Weights of a small transformer language model.
Size: 21 layers, width 96, MLP 768 ReLU, vocabulary 8192, 4.46M parameters.
Architecture: LayerNorm before each block, learned positions, biases, tied embeddings.
Training: a variant of SOAP for these matrices, 146M tokens, 4459 steps.
Each number is 200 + 40 x the weight over its row's rms, rounded and kept within 0 to 999. Layers, rows and columns count from 0. The size before them is the row's rms in percent of the matrix's.

# layer 11 MLP up, 768x96, rms 0.0962, rows 213-249, columns 0-95
093,194,199,217,268,185,213,226,197,242,247,216,280,165,152,182,143,210,212,227,162,204,154,259,247,252,226,173,152,244,193,205,234,214,192,177,230,255,241,239,203,216,118,140,207,162,120,156,221,225,200,190,231,127,211,246,209,152,204,216,216,144,203,170,219,212,188,170,145,100,161,224,247,125,225,87,191,169,193,181,214,209,273,214,218,182,177,250,265,214,106,204,191,213,230,240,197
105,136,283,172,227,129,167,203,201,213,184,212,220,176,230,163,210,130,148,234,228,200,231,137,204,200,186,175,175,208,228,196,167,202,235,235,217,250,141,215,177,235,236,163,242,258,239,225,223,193,228,140,195,248,117,186,158,211,87,171,242,160,196,182,161,197,164,240,253,180,208,296,211,270,220,164,229,123,267,166,234,245,177,261,174,158,218,199,166,205,173,214,271,202,197,203,128
102,200,181,204,187,172,246,261,184,162,232,187,225,200,209,235,157,211,248,192,142,93,161,208,133,224,205,188,235,173,228,180,207,150,225,143,217,178,188,191,171,198,220,188,207,117,106,229,212,180,259,243,238,245,220,250,262,263,229,188,222,257,190,106,234,181,218,191,120,242,214,251,260,196,257,176,151,209,236,182,146,212,228,163,107,270,212,171,209,142,226,220,152,166,196,194,236
108,206,184,220,172,185,194,232,153,179,183,215,192,157,217,211,181,222,256,177,197,260,167,132,201,180,223,165,223,284,156,211,179,241,238,151,242,178,247,298,208,152,164,218,203,158,195,175,172,235,210,297,227,214,251,279,191,247,176,202,201,180,226,263,164,199,170,207,174,273,258,215,192,211,245,248,189,287,213,149,268,242,237,222,221,157,224,177,132,127,168,276,177,160,161,271,206
094,182,248,233,193,184,210,205,174,131,222,245,186,225,235,240,206,192,245,168,283,224,207,182,166,232,192,211,248,234,233,284,184,121,145,163,228,138,232,227,191,187,177,215,215,137,236,212,192,167,243,163,207,241,220,256,187,180,228,177,159,264,133,147,249,184,172,130,187,152,215,207,194,182,123,198,210,203,235,257,128,211,264,248,260,225,251,121,132,123,137,174,167,183,209,180,220
104,261,238,187,176,226,185,171,182,178,192,211,137,198,213,208,263,208,200,137,223,220,221,150,220,210,134,167,169,194,190,205,217,173,153,202,169,176,244,194,265,164,191,159,147,293,235,214,211,189,216,193,217,155,196,248,179,132,280,181,270,187,226,285,193,189,175,152,133,160,176,256,215,180,126,158,107,145,185,254,144,226,245,136,161,188,208,179,208,160,202,281,253,231,231,162,144
095,115,204,182,255,201,132,208,166,181,242,194,255,216,157,197,158,248,132,174,170,127,222,196,151,220,200,204,200,181,205,179,165,208,202,180,277,178,192,155,130,184,193,194,266,140,212,206,184,222,184,254,199,252,191,189,235,191,216,198,240,266,252,166,220,202,132,180,148,189,195,152,161,194,141,226,198,239,100,190,262,205,182,234,160,220,234,279,232,149,201,272,296,211,274,175,158
099,182,206,204,172,248,219,230,237,161,188,329,193,188,170,208,204,161,158,175,255,189,257,236,198,171,198,230,128,123,175,213,165,183,197,214,135,240,271,240,180,259,191,254,145,250,222,226,159,213,289,185,184,237,211,240,177,212,194,158,231,273,230,186,233,180,151,155,173,219,192,158,235,237,134,256,194,205,156,153,220,244,193,302,162,204,189,252,253,244,188,218,189,204,190,277,177
106,154,186,140,302,148,148,238,221,160,163,179,217,190,203,163,191,195,141,213,197,170,188,214,188,166,206,174,174,231,204,252,208,91,242,239,261,249,167,199,235,207,215,207,159,231,236,241,196,224,249,122,182,276,252,157,249,194,178,125,193,193,232,215,143,247,218,140,221,163,239,222,110,210,249,221,172,190,142,219,189,238,134,122,155,192,214,252,173,219,184,204,162,243,260,193,182
115,235,218,246,163,244,132,167,180,170,283,175,179,204,170,221,197,192,168,237,214,225,197,196,238,229,209,215,231,229,246,310,170,212,167,276,183,163,203,182,125,210,132,184,154,176,172,227,139,191,164,153,177,249,278,202,320,195,223,181,221,186,216,251,168,198,227,193,194,268,225,214,171,164,173,308,122,258,178,166,195,188,205,230,230,171,159,159,220,183,152,203,134,182,239,177,194
108,247,244,258,235,264,238,164,222,185,287,212,179,166,187,160,204,240,199,206,169,175,200,232,283,172,197,115,202,166,197,233,236,228,141,174,164,236,175,269,220,177,162,146,235,210,238,176,246,174,210,247,141,124,212,255,202,188,216,187,194,238,191,272,165,193,203,166,243,232,207,173,192,188,124,280,141,225,151,168,217,200,183,120,192,261,220,199,208,211,99,246,206,225,180,257,143
107,218,211,275,162,154,146,165,216,154,299,208,243,192,125,197,210,163,191,197,155,230,144,175,231,137,225,181,224,220,173,183,258,127,183,193,217,205,190,226,191,181,180,206,137,197,243,204,162,270,219,236,195,155,158,212,162,210,151,179,204,222,218,233,193,174,190,202,205,210,250,208,149,206,198,146,226,151,165,313,231,195,203,121,223,111,165,152,246,252,221,202,139,101,197,261,237
093,154,189,196,254,141,220,168,157,206,209,225,160,179,187,232,221,152,206,151,271,172,209,155,254,160,175,175,127,98,226,260,166,220,244,194,202,205,196,186,239,215,328,178,181,74,205,189,249,221,170,168,248,134,184,218,215,191,178,249,189,200,173,185,254,171,175,176,184,246,188,257,224,168,192,198,229,121,214,284,187,205,221,173,266,170,188,199,212,191,217,153,240,240,200,165,144
099,166,128,238,213,143,198,172,162,168,157,266,170,192,234,220,204,266,257,237,207,233,182,203,137,269,169,202,176,189,209,208,183,199,153,224,236,175,303,117,189,159,238,185,149,220,207,276,182,221,170,164,270,214,169,208,200,235,168,124,176,174,149,218,255,262,322,229,269,177,218,156,159,225,214,205,201,222,197,212,261,185,174,205,189,262,143,262,190,187,219,196,180,155,224,218,189
089,189,163,119,226,155,157,202,191,181,193,183,260,162,191,182,174,245,165,134,199,146,251,250,228,106,159,211,140,185,267,195,185,166,186,179,144,215,202,241,101,260,203,198,124,227,171,263,222,191,167,181,203,193,145,215,262,187,235,175,189,138,158,215,223,185,186,207,239,167,179,228,196,241,160,145,228,231,212,185,267,192,172,174,337,178,237,262,232,218,176,216,232,231,226,234,204
103,274,203,198,117,201,170,242,231,125,214,266,243,232,252,155,94,269,220,273,180,185,203,177,279,178,224,149,206,166,187,167,157,207,242,185,193,195,185,152,229,176,241,152,270,274,220,179,221,176,144,225,207,272,182,257,182,249,157,201,133,190,199,203,173,217,179,210,219,251,144,194,157,152,221,289,240,203,222,177,138,210,207,209,197,245,233,200,178,153,249,236,234,186,230,200,200
094,157,219,154,225,238,178,219,259,201,247,167,257,183,221,253,224,199,156,168,187,160,229,181,184,183,202,228,182,227,186,167,224,177,168,244,207,248,212,218,155,124,266,218,111,260,217,216,268,151,186,302,183,223,147,184,159,264,210,204,224,261,245,184,151,184,224,197,220,195,207,293,191,162,204,161,126,288,155,223,219,198,203,120,140,193,213,215,204,223,276,233,171,195,245,249,248
109,184,232,201,212,171,189,181,186,183,160,214,197,171,118,238,245,151,234,224,200,241,214,137,156,178,183,93,187,191,231,229,264,204,146,297,237,172,174,249,207,172,183,203,209,132,220,191,222,254,203,228,206,106,154,242,283,179,210,163,239,223,193,223,176,147,196,226,220,207,238,248,258,235,222,96,164,283,186,239,191,280,219,184,175,181,244,222,187,218,139,183,223,193,231,168,256
095,177,239,193,191,135,231,227,249,210,201,201,202,180,168,202,198,255,199,250,231,201,179,197,183,196,246,275,154,232,262,164,154,137,147,208,173,230,191,182,124,113,178,101,262,228,110,202,186,253,163,251,235,180,241,203,225,215,259,163,199,225,172,248,234,155,201,203,228,191,187,227,152,239,191,162,220,173,232,173,145,162,257,242,198,177,185,229,86,209,165,259,112,234,196,208,190
092,177,199,209,236,260,157,206,142,191,221,197,131,212,217,224,184,209,176,236,252,244,180,227,226,55,162,224,199,228,287,93,201,199,213,200,150,192,204,172,144,200,237,239,234,201,245,287,242,198,156,192,262,225,183,179,233,218,147,194,176,217,223,153,171,230,212,200,157,217,157,247,231,171,154,170,248,152,177,250,186,234,159,142,218,171,242,204,176,199,257,173,150,234,194,294,230
094,234,180,237,203,186,172,193,202,238,191,260,248,233,255,150,148,243,192,153,248,243,219,173,201,122,304,209,198,151,284,167,232,190,201,187,238,225,136,211,256,328,198,230,209,214,169,167,252,207,237,183,171,109,162,231,231,201,185,184,212,183,208,208,189,205,141,218,153,183,147,224,171,210,193,282,240,207,192,253,186,238,183,213,206,182,229,148,202,236,189,216,177,202,289,246,115
099,179,273,177,276,117,200,225,181,189,222,138,192,160,192,178,225,237,144,150,195,172,255,262,174,201,185,158,247,199,160,140,250,215,162,184,178,279,205,242,129,230,204,188,212,207,174,165,150,287,198,203,198,210,242,192,208,150,200,206,138,144,267,229,228,153,184,296,236,230,152,166,157,228,264,160,146,178,131,200,173,157,214,197,205,207,209,266,251,192,149,223,193,254,158,218,227
109,172,202,179,236,280,213,192,230,152,272,224,187,276,185,216,147,222,196,168,230,149,194,138,229,241,238,230,167,189,204,269,274,270,267,155,183,235,158,218,173,197,231,179,148,220,168,194,185,153,173,218,180,278,189,261,170,278,147,182,188,163,188,170,174,194,141,236,166,243,190,161,207,332,168,183,170,238,199,191,217,215,188,194,231,146,162,167,162,144,127,193,225,251,177,233,204
101,160,138,190,188,229,199,206,235,214,195,165,130,201,220,179,112,102,164,106,244,154,177,175,182,193,156,206,208,192,256,185,248,219,155,193,127,158,208,213,189,106,209,266,234,143,191,235,221,257,171,120,230,239,205,194,185,195,141,241,241,187,201,217,210,228,226,226,223,153,216,197,218,205,239,109,270,193,219,217,165,215,275,199,247,179,154,233,181,153,273,211,224,182,168,220,261
081,201,143,249,231,189,240,153,234,237,263,189,185,129,157,275,246,179,246,187,248,178,165,274,249,250,219,220,210,266,191,185,195,221,200,243,139,155,200,211,166,209,281,232,207,109,195,217,222,302,174,138,141,237,253,219,266,239,165,204,200,197,151,257,161,211,216,211,243,186,149,216,136,222,216,196,187,174,167,189,204,241,208,267,186,208,167,253,234,218,264,125,216,175,172,189,197
085,237,199,187,222,224,142,181,306,170,114,213,139,205,188,164,213,147,204,279,238,184,157,146,244,227,173,204,168,191,131,229,160,206,236,231,196,235,246,143,174,142,225,168,145,222,232,183,130,147,146,156,197,218,249,144,179,139,169,157,258,234,251,190,152,231,166,237,167,158,155,207,158,198,270,224,180,274,164,163,171,225,162,174,179,164,236,181,142,218,199,210,220,199,231,183,142
101,199,92,233,234,144,218,180,249,162,160,182,171,218,198,284,220,251,205,149,241,178,217,175,217,157,283,172,203,202,271,168,152,172,187,184,177,199,235,175,211,206,197,220,190,128,203,217,228,204,214,186,245,225,235,231,235,215,256,118,159,133,175,183,156,188,204,211,166,192,135,197,167,136,123,163,177,241,203,246,133,175,155,205,210,289,181,213,197,195,154,118,165,137,175,191,126
103,101,183,187,220,214,218,175,215,154,224,183,235,242,203,242,202,164,229,177,204,179,187,165,211,155,222,142,186,250,199,251,211,148,173,259,137,218,168,166,256,138,183,206,215,210,229,134,225,161,258,273,233,259,211,264,174,133,176,146,222,119,125,226,259,228,186,243,191,210,131,207,238,198,126,256,220,151,225,172,197,199,276,185,180,220,182,240,189,199,194,159,175,289,219,235,136
098,185,158,125,235,223,225,229,238,178,176,215,197,235,268,250,250,155,170,229,263,205,216,152,215,165,201,165,209,195,229,174,225,183,271,217,157,175,279,167,125,177,192,149,241,224,248,215,212,103,157,249,214,226,231,248,255,169,212,211,161,129,216,141,231,208,230,224,191,229,140,136,96,224,212,203,212,197,187,167,160,243,264,205,206,129,208,223,202,180,150,245,219,199,129,250,244
102,186,153,166,203,174,196,155,191,221,184,207,232,163,267,244,210,225,206,280,148,201,218,176,272,163,226,147,160,206,212,241,209,175,214,174,242,222,196,217,162,221,305,152,218,198,251,171,140,242,129,186,173,211,237,234,293,207,149,245,192,190,172,235,173,169,205,109,225,156,160,150,107,111,236,173,187,142,215,255,189,256,215,208,165,239,277,239,169,161,172,202,186,228,184,224,197
097,227,234,158,190,150,112,181,146,274,263,166,193,163,189,235,207,245,133,145,184,209,191,157,188,165,169,207,212,192,214,233,264,219,186,228,276,208,185,212,199,232,290,165,221,121,252,216,251,126,242,271,191,204,237,194,193,225,194,246,218,146,244,226,134,187,170,151,155,219,190,239,137,206,192,147,292,183,161,240,178,249,238,182,130,179,217,252,192,217,249,191,245,179,242,182,202
111,255,244,222,197,231,132,216,176,187,248,216,225,241,162,155,121,147,91,143,228,231,194,256,172,215,193,155,214,263,228,230,166,211,194,179,247,245,189,253,157,217,196,212,180,166,197,271,146,175,160,180,142,240,177,233,173,206,177,168,166,153,157,213,151,184,206,239,216,125,267,186,272,213,197,162,256,151,134,248,180,202,201,252,178,192,223,208,227,104,150,209,250,189,172,240,156
101,208,169,160,170,182,106,206,241,302,177,145,198,149,223,140,264,184,164,243,170,195,227,271,184,158,225,151,190,184,165,219,186,201,171,223,229,138,208,220,224,188,156,189,171,235,181,269,184,166,199,226,157,247,191,209,222,217,148,158,188,171,162,142,203,184,153,292,276,223,273,185,221,133,195,178,260,181,204,228,199,207,308,243,245,271,213,213,156,209,151,180,207,170,246,206,170
087,223,197,157,161,266,272,195,221,196,189,268,202,290,214,285,249,249,110,210,228,197,192,273,169,216,224,146,180,132,161,167,106,226,167,221,129,196,191,201,177,243,194,154,209,234,275,222,216,183,194,218,195,244,211,210,183,181,209,184,207,162,260,217,148,235,148,209,211,192,226,212,173,162,211,166,152,189,214,213,161,240,312,162,212,206,214,192,178,214,303,207,188,137,251,203,224
087,233,125,185,213,203,141,127,158,227,175,194,251,134,250,143,213,175,302,231,225,177,198,175,261,230,186,228,147,258,248,166,235,178,203,267,194,168,230,287,170,219,197,200,209,214,193,117,248,183,262,181,184,163,182,161,219,179,221,312,126,165,219,192,156,151,193,156,183,198,246,244,276,215,258,237,205,230,223,154,178,162,182,188,198,134,179,210,187,165,201,151,198,196,228,215,185
100,212,190,188,278,174,143,181,203,202,161,210,197,182,252,191,171,259,164,213,203,147,240,255,213,164,126,164,150,147,311,185,170,230,238,156,224,213,193,306,256,148,190,145,219,150,246,197,180,212,235,183,208,193,176,176,161,128,221,158,161,228,172,184,173,202,213,206,166,182,134,288,76,237,216,226,184,168,259,213,203,131,183,230,223,215,240,224,196,208,183,206,172,158,233,196,239
098,122,137,152,206,255,207,195,232,155,231,194,228,209,171,178,183,241,189,234,229,179,209,154,197,220,113,177,172,228,156,228,175,161,127,168,197,217,265,171,207,167,195,240,189,239,194,215,180,165,127,228,298,210,263,233,181,188,268,204,225,180,240,247,232,165,161,255,213,247,140,160,165,143,239,223,163,233,164,213,113,193,213,213,257,242,119,213,283,225,231,246,145,235,228,199,240
# layer 11 MLP down (transposed), 768x96, rms 0.0962, rows 213-248, columns 0-95
081,146,257,266,158,197,142,195,236,214,125,179,213,234,157,127,230,232,171,163,190,142,168,265,169,191,205,186,195,176,192,198,213,210,123,219,197,182,261,191,208,179,181,229,177,159,219,149,163,183,205,160,123,196,235,127,207,143,195,171,133,159,188,247,317,183,195,161,236,252,191,155,204,177,149,214,132,259,225,258,145,271,205,183,224,207,247,180,200,216,226,251,262,212,229,198,136
095,249,148,168,245,151,224,210,220,223,141,203,197,169,210,212,195,216,285,199,227,204,232,207,187,131,229,175,232,279,256,149,201,212,200,238,227,244,224,138,210,174,196,177,132,160,188,207,200,315,189,183,208,173,174,165,174,163,173,211,232,258,231,133,228,272,159,199,171,194,115,270,286,151,262,251,261,252,166,232,215,183,162,195,200,209,255,209,186,242,222,232,259,219,180,162,152
101,284,191,155,220,170,129,119,267,169,205,171,265,223,171,242,189,254,186,201,182,206,184,151,203,178,197,163,191,230,234,208,194,198,229,246,166,188,253,125,228,148,169,271,120,231,262,168,176,193,198,184,160,165,226,147,208,229,143,141,217,210,251,219,135,311,174,193,243,147,198,207,204,176,164,234,195,155,202,238,263,140,160,237,198,187,192,163,203,186,127,198,204,208,266,259,232
122,192,252,184,214,169,137,175,260,165,222,230,128,228,200,209,194,229,226,243,218,143,258,201,227,205,231,214,241,174,262,265,242,198,165,245,160,267,273,198,186,241,161,177,217,257,158,221,220,164,198,161,163,245,209,200,256,209,231,246,212,253,180,259,219,162,256,131,233,145,205,276,212,168,185,189,213,145,144,161,185,213,162,220,252,249,197,213,262,266,241,109,280,245,198,223,183
091,144,151,207,208,182,303,177,207,225,201,128,227,206,218,153,234,153,255,229,163,168,201,197,149,117,142,211,176,194,87,148,189,268,221,308,207,210,165,148,199,252,191,187,169,272,152,214,230,207,196,205,198,137,169,202,223,213,233,198,254,205,225,192,181,217,198,238,192,215,172,181,206,256,233,195,200,274,240,279,192,232,156,178,159,197,196,244,195,273,255,259,177,246,241,188,211
103,165,182,281,220,199,278,226,153,201,233,265,260,226,175,238,144,187,144,209,192,192,203,168,181,227,230,169,261,149,165,240,228,202,123,186,165,199,132,207,167,284,217,241,183,171,184,148,193,266,186,234,167,223,230,233,170,146,219,198,131,187,258,209,292,210,188,271,190,248,179,137,180,272,150,251,203,252,201,184,193,207,201,179,194,292,192,162,215,266,198,215,173,182,151,156,226
097,156,146,254,158,151,195,242,197,244,130,189,111,164,146,160,161,194,211,144,184,179,177,128,272,245,168,203,233,162,218,260,252,186,236,220,231,171,183,210,246,211,243,196,203,95,158,178,175,172,158,178,150,125,170,208,263,243,165,196,210,236,286,194,103,187,191,174,205,169,214,196,157,172,189,270,204,220,162,268,195,210,212,169,197,249,199,220,205,229,210,124,184,207,143,190,179
091,245,187,229,219,257,242,169,187,181,302,236,198,224,235,184,135,221,255,248,158,157,221,231,313,118,208,195,206,228,241,210,275,202,272,156,170,259,202,290,260,226,165,206,205,210,219,208,184,177,242,190,237,148,228,230,205,180,236,201,244,197,216,257,226,227,211,236,263,248,199,280,276,187,195,260,199,209,163,139,205,218,166,227,207,128,228,237,201,216,186,242,174,223,244,199,220
119,177,176,212,206,170,182,203,241,155,92,204,237,285,199,148,235,260,197,168,180,141,144,246,160,209,235,194,178,167,220,281,106,211,203,178,249,171,276,227,170,143,251,259,210,252,217,237,168,186,209,263,199,207,175,189,202,179,210,197,175,198,150,174,159,204,170,185,229,121,232,247,195,270,188,215,183,193,143,177,163,228,216,164,168,235,284,203,122,164,164,253,200,244,254,240,199
122,177,212,166,240,219,241,204,212,193,200,195,161,200,118,195,203,198,190,210,173,190,178,121,183,247,260,271,144,168,99,191,204,180,175,258,179,217,210,225,296,264,203,154,243,179,192,195,254,135,198,166,188,250,179,256,208,152,169,220,205,280,203,259,170,229,186,166,204,213,284,234,198,132,201,150,173,212,137,177,198,208,178,228,199,219,257,153,105,233,239,172,290,246,181,183,217
115,189,154,241,254,88,253,166,248,208,184,216,208,177,218,184,191,167,257,116,186,121,241,155,200,226,235,204,229,190,204,178,126,236,185,208,183,205,219,240,223,200,196,220,281,167,155,198,151,254,147,171,167,200,223,201,193,259,194,242,138,188,201,215,239,219,162,202,222,189,280,255,196,147,209,230,219,248,172,233,233,213,190,259,116,171,149,171,200,179,131,224,226,236,194,310,140
120,169,132,236,222,214,87,193,195,198,219,192,219,247,249,264,133,251,123,221,139,190,188,179,216,145,190,214,202,192,231,185,227,208,187,170,173,172,241,191,91,201,179,144,207,200,109,191,182,226,220,250,202,96,207,204,157,230,201,187,189,201,230,170,213,188,189,231,174,251,238,189,187,165,139,181,203,152,212,243,257,193,204,137,280,221,176,231,269,259,262,212,188,131,236,184,153
103,215,129,226,179,214,207,169,214,116,174,164,156,198,144,215,238,196,232,196,220,301,198,248,131,236,278,190,188,215,207,212,145,190,163,135,226,195,258,253,200,220,200,222,201,223,240,184,177,173,288,107,160,205,201,181,228,227,178,143,244,262,200,215,248,157,191,194,230,239,195,108,221,171,152,192,212,150,206,258,184,268,171,235,129,204,196,238,166,227,172,262,222,158,241,265,217
073,244,245,196,222,192,200,234,216,233,206,245,156,122,177,210,192,161,154,181,204,150,248,203,240,286,196,183,276,256,216,128,144,214,250,177,193,225,220,264,232,219,233,223,176,214,193,131,157,211,222,285,180,218,215,167,106,235,212,254,181,243,255,211,170,197,125,228,164,285,203,233,263,253,248,223,175,183,281,201,208,205,246,119,192,150,235,191,182,224,170,218,207,155,197,179,243
082,190,148,153,220,136,181,145,210,246,179,217,186,237,178,163,214,279,230,215,179,223,131,156,202,160,190,111,194,228,178,222,265,205,248,219,228,151,166,226,251,256,230,196,197,200,195,225,209,247,217,206,210,192,247,255,230,173,194,227,188,122,192,107,169,194,125,171,237,107,166,254,193,186,171,190,254,218,234,266,162,172,231,128,181,253,241,129,192,216,290,141,219,228,181,206,198
113,187,193,180,206,242,207,165,165,165,212,151,169,252,223,227,250,252,225,219,199,223,188,235,225,147,212,165,151,219,187,173,257,233,162,176,159,170,229,193,229,189,168,216,180,157,172,150,191,204,279,187,208,172,193,243,187,113,315,143,153,255,295,167,225,278,250,209,156,173,194,218,223,247,218,262,215,268,200,149,216,149,267,247,168,215,234,227,184,188,282,190,290,185,218,203,154
104,202,271,140,258,190,180,161,148,161,219,143,146,159,209,228,205,185,154,188,253,227,168,182,214,211,263,207,239,182,213,153,189,159,209,207,283,266,184,181,190,198,169,172,190,162,301,245,223,210,276,185,165,138,187,231,164,213,182,210,159,144,224,204,232,196,200,210,158,187,171,167,179,179,186,183,251,284,225,95,216,153,119,124,258,173,243,195,168,181,265,154,163,184,250,185,212
127,259,185,131,143,198,219,253,163,228,192,200,252,283,220,165,188,234,187,237,149,243,202,242,252,202,220,203,152,124,239,204,218,245,171,220,245,221,159,149,222,217,220,226,250,207,223,190,238,120,145,210,157,186,255,182,288,171,186,136,170,189,236,234,203,105,211,206,154,221,200,134,164,259,112,217,198,196,152,199,250,194,223,210,276,216,200,246,204,258,236,238,232,251,230,221,241
089,159,195,192,286,238,189,241,212,124,171,234,200,208,203,156,189,245,187,215,153,167,151,279,215,167,264,185,249,182,172,148,217,173,226,253,251,207,150,105,228,264,194,205,168,133,260,189,184,110,184,180,227,211,272,204,164,182,239,272,146,178,161,203,144,185,190,225,198,176,235,193,144,201,164,172,138,179,146,210,178,216,184,170,177,191,185,169,232,197,244,212,276,155,153,157,119
110,154,291,179,190,160,175,229,205,183,211,261,206,155,167,235,148,155,275,177,239,193,260,236,260,231,108,236,264,217,244,275,146,203,235,174,210,174,196,193,256,189,195,143,202,157,237,221,202,243,192,204,186,214,160,161,210,172,163,208,185,192,261,226,184,200,153,149,244,206,220,141,183,135,258,261,257,214,173,191,194,174,161,230,287,168,188,164,117,229,190,251,188,241,162,124,200
088,294,166,137,213,257,259,247,264,153,206,269,240,187,226,196,201,112,146,178,192,193,193,245,230,241,219,202,213,224,234,210,167,213,156,100,182,292,248,231,146,243,171,174,145,167,212,201,165,157,199,172,252,238,280,198,192,204,185,139,234,207,227,248,261,130,164,233,262,234,220,216,177,187,232,231,188,196,207,223,186,168,246,215,209,172,212,150,242,233,172,163,231,247,253,162,225
083,220,200,223,231,278,177,258,181,204,205,187,102,189,198,208,192,173,148,178,161,271,248,205,267,163,208,202,195,247,223,210,170,206,214,308,306,218,182,320,213,125,203,191,164,231,166,176,235,198,272,177,203,231,199,171,240,183,258,216,225,172,134,204,240,255,192,245,139,155,250,229,158,197,176,149,225,194,208,201,208,173,217,165,216,170,172,236,199,243,228,125,171,150,215,238,170
124,212,267,309,189,140,246,175,192,268,146,219,219,200,179,197,305,155,191,236,248,182,183,209,270,238,242,203,137,212,222,169,118,190,147,150,280,167,203,194,172,199,213,192,276,188,179,214,210,190,214,213,174,188,202,113,264,158,256,182,177,230,136,159,151,137,223,228,210,234,224,258,192,187,201,184,265,209,199,170,213,185,186,210,222,210,173,282,222,178,217,224,263,219,164,156,163
089,194,195,197,139,172,301,171,214,168,199,184,305,238,190,168,120,197,258,209,234,174,221,210,111,147,201,261,237,275,214,110,202,143,252,202,293,231,162,155,171,184,172,210,234,228,172,209,176,266,157,195,179,213,188,209,205,194,187,258,219,287,177,170,172,227,233,230,200,224,184,189,239,300,235,178,135,202,210,208,229,188,192,194,200,253,216,155,225,220,210,202,134,185,235,197,237
073,233,228,149,203,219,171,168,125,223,226,225,189,243,170,174,164,208,139,188,264,164,196,235,230,176,251,197,156,233,150,183,169,178,200,243,196,172,194,191,160,226,210,222,81,209,149,169,200,105,96,275,238,194,159,203,235,172,168,241,196,207,235,212,134,166,190,184,221,205,120,145,246,224,148,230,159,181,146,223,145,195,152,219,229,220,203,183,187,138,188,201,85,185,188,164,222
071,227,162,197,224,171,184,193,166,160,174,221,227,209,213,259,292,187,125,147,193,272,308,225,225,154,206,254,240,186,183,252,221,230,258,215,204,188,226,227,214,276,296,287,239,195,182,218,186,227,212,207,217,260,258,246,190,241,184,193,164,225,245,210,202,187,160,208,209,195,188,195,240,262,116,190,190,190,262,234,321,231,195,231,216,211,189,180,203,220,153,189,213,198,236,224,277
079,178,200,138,111,206,153,109,158,226,238,128,170,233,210,211,217,172,256,160,178,151,208,234,157,241,221,182,141,183,142,213,195,159,190,133,208,175,258,130,206,142,216,216,212,182,194,219,221,186,246,189,135,200,149,211,227,177,172,238,193,207,194,141,172,284,190,220,204,169,188,151,188,253,246,157,178,233,184,288,239,194,259,194,273,107,240,252,159,202,199,226,135,204,204,232,160
100,175,217,254,144,254,225,260,187,247,172,220,194,146,217,224,138,178,219,270,250,228,235,115,237,218,254,188,211,136,169,191,217,145,169,235,230,160,142,251,170,240,255,141,148,170,225,167,205,179,205,258,182,204,181,232,202,124,126,149,168,193,138,216,208,221,217,231,194,180,189,173,125,131,227,193,237,180,152,182,215,255,276,182,158,236,201,241,201,240,222,114,247,202,204,209,259
101,159,204,182,197,186,203,210,238,210,202,244,154,208,244,215,266,152,152,138,220,224,211,266,199,285,162,250,245,221,147,237,203,195,178,208,237,162,154,265,178,119,178,133,199,179,160,251,204,169,244,253,107,153,207,233,164,288,249,159,202,284,138,149,183,222,288,233,223,205,181,250,229,167,168,206,260,207,199,264,174,201,202,170,210,239,168,229,191,235,219,168,220,193,176,179,143
105,197,222,221,194,202,111,196,156,229,142,230,180,250,200,263,253,238,223,189,211,260,133,246,176,246,149,242,215,222,174,188,242,212,217,172,160,166,230,138,200,181,228,270,181,121,240,200,200,152,147,202,211,279,203,174,196,176,207,225,185,193,137,156,182,206,245,207,253,165,165,217,171,234,265,261,205,250,246,250,232,206,216,238,181,197,53,272,240,185,182,194,244,183,163,241,226
108,244,185,115,252,180,191,148,205,177,227,180,231,176,200,148,171,213,161,216,239,250,214,272,186,193,191,151,175,203,264,172,235,157,262,172,171,254,189,181,203,215,148,225,132,145,194,263,152,230,266,206,233,155,210,207,173,234,192,142,149,178,257,204,182,199,222,203,185,164,173,232,238,251,281,247,126,203,252,122,255,165,188,266,216,192,180,231,124,131,183,173,156,133,240,169,189
102,254,208,212,177,185,131,253,236,135,153,160,263,174,189,164,123,143,144,178,247,170,193,204,205,227,213,256,204,189,181,202,156,257,181,185,261,266,197,256,221,161,126,205,191,221,215,227,126,172,194,147,168,266,195,193,211,208,163,194,163,118,177,216,208,257,193,203,239,261,213,255,222,203,206,197,182,186,110,174,229,292,186,237,160,115,142,191,179,186,204,155,179,139,141,205,181
088,213,161,136,168,154,234,232,195,205,166,217,207,187,148,173,201,241,156,167,133,215,241,181,186,160,239,195,182,203,138,143,119,169,164,109,175,200,169,206,204,228,189,219,190,183,200,172,170,230,193,155,150,182,133,168,141,267,246,152,232,181,184,212,166,201,177,183,183,210,179,173,167,174,263,188,187,195,258,239,192,218,162,194,99,134,187,162,183,227,197,193,73,142,186,86,231
078,215,210,282,230,259,205,187,187,226,230,228,221,200,199,215,140,244,274,254,242,174,196,160,265,273,232,238,226,230,215,223,204,204,254,220,262,206,155,229,309,262,161,207,253,166,145,202,267,213,201,212,255,164,176,227,164,148,229,234,213,162,200,291,227,204,207,144,222,263,257,188,263,129,175,206,163,226,221,128,237,189,177,199,171,205,181,213,230,197,240,230,146,152,204,245,151
087,199,234,210,147,133,178,247,222,159,183,197,244,177,189,186,176,214,91,185,226,163,93,234,151,172,191,181,193,154,173,217,173,173,191,189,126,220,199,192,138,189,157,182,141,242,152,205,224,214,200,207,196,272,182,168,202,206,174,133,152,95,227,198,286,173,204,176,200,178,165,240,200,191,151,145,119,251,222,234,193,214,148,176,163,138,239,121,206,206,114,192,156,186,216,190,190
092,148,160,153,198,153,211,189,233,173,206,190,220,252,225,283,211,158,181,202,198,256,142,199,174,215,221,163,168,220,155,196,210,269,191,202,199,203,222,237,206,134,199,169,252,174,112,196,139,149,210,149,191,191,207,129,191,146,140,207,257,221,221,105,181,275,162,190,258,170,191,214,142,219,177,172,164,163,258,145,234,180,183,219,188,124,249,248,165,192,212,113,264,225,126,165,180